Part of a small language model's weights.
Training: 735M tokens, 7842 steps.
Each number is 128 + 24 x the weight over the matrix's rms, rounded and kept within 0 to 255. Layers, rows and columns count from 0.

# layer 20 attention key, 64x320, rms 0.0327, rows 41-49, columns 64-127
[[138 124 124 101  64 121 143 118 156 130 108  82 132 111 112 117 143 137 131 116 154 117 133 141 119 139  96  73 105 164 134 110 139 156 140 137 192 111  96  79 113 173 190 134 113  96 143 135  66 125 106  86 152 161 109 105 141 130 142  91 129  83 139 111]
 [125 134 171 158 141 130 128 135 143 136  91 165 178 131 125  97 149 138  99 110 106 141 169 184 103 112 103 135 115 104 132 159 151 152 113 136 149 125 135 171 154 131 130 146 205 152 120 117 141 142 125 143 142 156 128 163 132  76 173  95 112 119  51  82]
 [145  91 162 126 129 136 134 164 155 146 130 152  77 105  85 148 113 139 145 130 116 149 136 132 123 101 126 145 101 100 155 122 110  98 145 119 115 108  89  88 137 106  69 125 122  92 172 111 135 174 131 107 105  84 158  96 100 168 142 136  78 175 127 146]
 [134 111 113 137 120 104 127 125 151 158 164 127 111 147 117 156 130 142 131 108 110 157  95 115  77 146 123 107 131 137 171 160 141 153 116 124 120 149  95 146 156 134 177 101 137  95 156 130 110 117 123 112 147 104 155  77 111 165 114 151 118 124  78 103]
 [141 148 156 111 144 121 153 123 130 156 151 102 116 148 146 119 153 119 127 123 150 119 149 149 139 142 141 138 132 108 151 121 165  56 142 123 151 129 129 138 107 105  69 178 147 121 126  83 128 147 122 109 135  82 156  70 139 155 168 181 111 124 137 163]
 [ 94 142 130 120 121 101 134 129  94 115 135 142 150 193 128 127 130 130 173 157 141 110 145 150 135 128 108  80 184 189 167 141 128 118 163 115 154 114  92 137 147  96  77 131 115 166 121  98  98 114 153 128 132 106 129  96 136 105 115 151 133 156  91 150]
 [144 114 165 108  93 149 126 171 124 128 123 103 121  84 131 115 171 147 137 108 140 149 119 185 120 131 132 154 128 134  91 127 124 130  93 142 163 125 115 129  96 148 115 149 162 113  94 142 139 115  83 109 130 170 142 161 120  96 179  84 129 137  65 166]
 [174  96 177 145  88 121 108 133 125 141 145 141 146 114 119 125 114 104 115 130 166 127  95 137  86 134 115  98 125 189 115 113 120 118 140 137 110 138 146 138 137  61 155  77 138 119 131 121 136 134 193 153 130 160 126 172  83 149 111 121 133 130 129 149]
 [ 91 124 112 101 121 102 134 107 126 131 104 104 123 169 129  90 139 166 173 142  88 157  73  91 142 140 101 136 107  91 152 119 175 141  81  86 147 175 133 139 112 130 111 102 118 145 112 119 100 122 121 130 145 119 164 128 107  90 129 104  87 133 127 117]]
# layer 20 attention query, 320x320, rms 0.0343, rows 42-49,106-113,170-177,234-241,298-305, columns 64-127
[[159  95 127 122  97  99 133 127 136 154 121 151 115 108 118 128 148  89 113 136  92 181 146 114 158 105 123 130 112 124 119 124 119 125 139 107 120 164 151 140 127 158 111 122 120  80  68 139 115 130 131 153 161 121 145 142 128 126 153 126 142 155 114 145]
 [119 140 153 150 136 115 108 131 119 115 117  97 110 157 113 138 117 103 137 123 138 118 133 106 127 135 172 117 140 119 144 137 131 137 110 145 129 136 141 118  95  85 154 141 118 114 122 121 101 115 133 127 117  78 190  96 130 134 116 129 132 165 113  70]
 [141 139 130 141 137 122 121 122  96 122 110 116 105 130 123 135 164  96 147  97 132 129 133 135 128  92 120 130 132 117 126  99 161 119  87  96 143 132 164 108 120 136 144 138  76  97  99 139  93 135 132 113 118 112 133 117  93 110 125 135 103 138 164  92]
 [102 183 148 179 137 141 147 114 168 138 138 110 125 140 107 135 128 126  99 127 104 142 138 130 112 139 112 121 148 161 184 130 151 113 137 136 114  99 129  94 134 111  89 177 153 134 137 102 143 155 114 124 137  72 160 148 140  93  91 124 145 131 135 122]
 [139 131 125 117 110 109 139 135 170  93 119  87 159 121 132 120 124 135 128 118 107 125 134 121 112 139 102 123 126 140 122 121 164 151  90 118 102 176 127 127  76 118  94 152 157 123  88 185 109 126 129 153 140 136 140  94 107 114 128 128 120 163 115 140]
 [148  97 116 174 104 128 106 125 101 133 107 114 129 117 102 103 140 121 104 161 160 166 156 133 137 132 128 164 123  92 115 126 112 135 134 139 146 174  91 152 142 154 144 138 125  83  98 146 164  74 114 105 117 142 164 150 130 126 162 112 156 162  67 143]
 [134 131 126  92 139  89 140 163 108  67 132 134 145 152 117 115 187 115 145  97 150  84 135 140 100 127  81 128 101 130 111 132 163 149 116 140 124 145 155 125 118 122 160 165 103 129 124 121  85 129 107 140 109 153  80 115  78 144 122 171 131  89 133 133]
 [134 147 162 159 151 139 135 139 103 164 138 103  79 126 138 128 138 105 146 115  94 173  83 142 126 119 143 131 149 145 188 160 144 124 132 132  93 118 135 116 149 119 128 109 144 171 135 121 104 150 111 130 156 111 141 150 138 130 108 103  90 141 151 149]
 [157 124 100 177 140 142 139 144 136 128 158 108 109  96 131 131 154 137 143 141 150 160 112 130 136  94 130 161 174 189 109 156 119 113 131 146  97 128 146 139 138  75 116 140 125 105 137 120 123 164 137 139 142 133 120 100 111 123 175 111 112 144 123 146]
 [137  88 113 143 113 126 119 135 145 131 121  92 100 157 136 133 122 102 139 101 126 175  95  83  86 116 179 146 129 112 106 129 127 124 111 146 160 121 181 117 145 138 112 183 104 142 161 130  97  98 117 123 109 109 158 133 130 143 137 111 151 137 156 145]
 [102 104 152 156 158 121 126 150 128 123 153 112 112 153 114 154 149  90 102  85 106  91 157 124 121 103 129 115 147 119 146 116 165 138 150 141  60 104 111 137 135 103  85 141 141 107 126 135 177 119 137  88  68 128 133 112 100 129 121 147 104 152 126 136]
 [120 169 127  90 111 143 106 158 162 145 138 131  88 171 142 174 162 145  82  84 122 131 132 117 121 149 151  93 157  97 117 135 166 137 149 139 130 103 151 135 121  80  95 122 167 114 109 116 129 106 120 118 148 136 134 110 106 111 107 155 139 131 110 112]
 [139 101 131 133 144 111 122 107 163 109 109 146 167 137 139 115 102 136 129 138 153 124 159 128 100 117 144 104 175 127  96 128 152  97 146 144 127 149 132 131  96 101 149 141 175 129 100  94 104 123 128 151 111 120 129 129  95 126 104 101 115 167  88 121]
 [ 96 115 121 150 106 133 180 137 194 140 130  83  90  96 125 146 113 152 112 128 139 142  96 118 121 121 142 123 128 164 127 109 112 134 131 188 121 176  84 169 145  95  76 122 157  69 125 130 135 127 110 135 134 151 151 135 121 102 126 141 122 181 125 140]
 [141  95  83 133 146 127 123 135  89 118 133 165 123 137 114  86 129 104 168 121 161 130 104 116 119 148  90 122 129 174 135 176 134 100 127 140 136 136 146 122 150 112 126 127 147 119 107  84 109 158 104 150  68 112 139 115 119 150 149 106 124 139 118 123]
 [118  83 128 101 117 130 113 135 114 166 165 112 133 153 114 109 168 164 141 157 142 130  92 145 140 126 156 124 106 100 149 126 117 127 150 117 127 134 105 128 112 140 110 108 123 188 111 154 119 122 105 107 141  86 105 121 133 139 117 130  86 110 134 114]
 [145 148 107 132 156 141 132 173 126  97 112 126 133 120 131 189 116 144 112 141 149 144 119 141 147 153 163  79 133 187 169 163 124 104  96 126 130 112 143 115 138 123 120 162 157 125 140 152 172 150 111 163 138 145 154 118  97  97 117  85  90 127 120 100]
 [163  91 151 177 131 111 117  81 112 115  98 128 136  80 112 110 170 119 131 163 140 147 118  66 115 128 154 164 114 140 157 151 119 112 160 175  97 119 114 155 125 180 108 106 114 138 140  91 109 133  85 112 121 144 163 125 154 142 148 102 170  76 157 117]
 [138 189 103 132 114 144 174 150 108 112 133  84 133 116  77 168 137 159  73 120 101 114 114  97 154 133 151 126 153 155 117 113 147 160 138  98 141 130 123 117 100 103 126 130 153 112 178 149 152 129 136 127 132 127 113 159 107 129 138 135 115 138 128 113]
 [128 147 161 160 137 130 113 128 151 105  98 123 133  77 141 137 156  86 118 119 115 137 172 120 114 118 119 175 128 167 132 124 155 122 125 179 132 137 154 123 125 132  79  90 152 108 147 124 175 121 141 115 113 155  84 148 103 110 135 118 134 156 142 123]
 [135 137 110 134 131 126  85 104 140  83 116 114  67 132 120 127 137 126 150  80 144 153 168 149 130 138  91 186 152 154  76 172 160 147 133 135 140 117 144 166 129 131  67 160 115 122 150  88 120 149 109 136  97 148  92 126 101 138 133 122 129 137 116 131]
 [139 148 143 112 142 117 113 141 153 131 103 116 120 101 103 143 114 151 139 139 138 123  98 150 128 128 169 142  80 131 156 149 177  99 123 139 142 141 117 117 127 117 123 116 154  99 129 117 145 112 156 154 155 115 130 158 116 123  95 143 129 156 122 114]
 [ 99 112 107 151 153 149 107 149 156 133 113 139 119 121 140 110 167 177 130 126 153 127 126 113 161 156  77  65 102 123 106 116 117 149 121 126 139 145 132  96 109 145 143 108 144 133 125 125  94 146 144 140 120 211 105 139 148 123 143 118 182 111 155 116]
 [117 124 140 140 167  98 103 121 105 126 118  87 106 121 161 161 114 132 140 157 143 113 137  91  96 129 159 155 168 165 132 166 136 136 150 122 129 112 145 165 151 104  47  94 142 215 158 129 214 129 118 139 126 115 142 143 114 109  85 114  70  66  74  97]
 [103 118 140 110 124 145 135 142 148 112 136  99 137 132 153 174 115 137 113 102 139 129 115  97  81 139 104 119 132 130 146 153 117 101 101 135 121 108 146 171 142 123 162 106 156 130 112 108 153 152 123 108 115 158 157  98 143 105 122 124 117 144 133 158]
 [145 113 141 153 146  95  86 150 128 137 140 103 115  94 116 114 124 151 124 125  99 160  79 110 107 128 130 161  97 113  60 143 134 120 122 128 123  95 158 183 148 123 106 105 156 137 126 131 139 119 157 105 103 130 158 144 108 115 148 144 143 163 148 124]
 [146 135 167 113  92  96 141 144 122 173 107 109 106 151 121 182 165 133  87 100 121 199  95 131  83  95 131 142  93 105 109 160 167 160 140 139 118 111 110 131 132 177  92 145 152 123 141 128 198 129  92 106 140 127 189  70 122  43 149 143 103 141 129 145]
 [134  92  69 182 124 133 135 134 146 135 134 123 106 111 122 133 139 139 121 165 123 156  82 114 139 155 106 171 121 123 143 141 139  88 144 127 140 123 139 142 153 145  62 144 146 147 124 122 154 137 100  58 114 125 142 138 116 124 158 148 109 122 157 113]
 [153 107 109 126 112 120 135 131 156  72 123  88  97 160 100 138 108 153 115 117  86 135 133 155 142 126 112 129 142 164 108 162 130  84 106 126  84 105 126 140  96 113 132  99 143 114 137 117 135  90 126 135 113 117 125 120 103 110 138 171 133 181 124 159]
 [146  88 118 150  89 127  95 102 159 142 115 122 141 138 119 157 132 133 128 122 106 107 137  99  96 172  85 115 118 116 131 119 193 148 133 146 145 137 110  95 150 170  95 161 152 132 129 111 178 171 115 111 118 154 154 170 148 126 113 111 127 123 101 120]
 [171 142 165 120 145 143 135 145 120 150  86 163 151 118 106  92 148  78 144 106 140 121 160 164 124  75 129 155 142 187 129 174 142  89 143 119 162 129 130 112 139  88 127 143  44 126 132 110  82 124 113 125 101 141 125  99  84 154 157  78 151  82 105 120]
 [126 152  99 197 124 122 167 164 149 140 179 153 129 122 126 121 112 134 128 130 170 161  93 130 122 133 145 146 135 149 135 121  80 156 152 126 169 117 143 140 116 153 137  96 168 162  90 106 155 127 104 134 155 141  77 130 139 124 102 153 122 115 140 139]
 [122 111 138 145 119 139 140 123 186 167 151 122 103 112 128 143 164  91 137 151 130 206 107 132 126 129  78 158 144 154 130 143 144 143 134 115 123  84 170 123 155 139  77 155 140 134 117 135 140 176 136 142 127 127 147 137  79 109 143 124  89 148 146 134]
 [114 121 126 144 101 172 136 144 143 112 122  98 106 135 129 155 108 105 128 133  89 128 142  99  75 151 130 140 148  97 152 146 160 162 120 200 111 128 144 123 113  89 116 165 128 122 106 146 129 123 148  92 113 132 155 122 152 117 118 165 170 152 164 125]
 [ 69 137 133 102 134 154 141 138 148 118 122  79 124 160 152 159 189 137  98 120  96 112 119  90 123 125 149 146 131 112 182 121 118 140 114  97 123  89 198 120 104 105 143 159 110 136 107 114  85 115 148 128 114 111 132 109 121 118  97 150  98 129 166 108]
 [160 120 144 187 129 162 149 133 139 157 134 100 141 115 115 176 132 131 151 100 146 111 175 132 181 109 148 127  95 122 120  77 108  93 139 127 135 155 146 107  80 131  70 129 130 116 141 136 117 113 127 118 136  92 131  99 119 129 128 160 158 115 172 139]
 [ 86 174 140  89 109  95 114 129 140 141 113 103 132 141 144  88 118 108 120 148 158 104 155 147 113 106 105 119 164 159  95 102 149 133 117 110 136 128 126 125 118 110 113 136 143 106 128 137 122 114 105 136 118 126 107 104 110 107  80 134 102 157 102 161]
 [120 210 121 132 132 122 202  93 111 125 144 120 135  89 147 121 110 127 123 156 150 154 107 196 142  93 125  92 170 157 125 127 162 137 132 138 125 142 123 141 128 117 106 126 160 151 111 137 111 134  88 137 146 158 110 143 136 149 112 139 121 129 148 144]
 [139 133 132 100 113 140 155 131 145  66 113 151 147 116 132 159 138 125 138  75 157  88 116 120 152 159 101 116 123 146  89 105 159 108 147 135 147 153 108 119 139 112 119 112 165 128 148 116 122 116 125 120 111 181 143 157 129 132 119 133 161 145 128 129]
 [130  88 105 103 132 156 108 141 125 142 163  89 135 127 146 131 125 125 142 136 104 129 128 131 175 152 185 121  98 129 145 154  66 102 132 127 167  72 166 154 110 132 166 145 143 160  98 114  88 122 131  81 133 125  97 141 144 137  91 156 131 167 163 141]]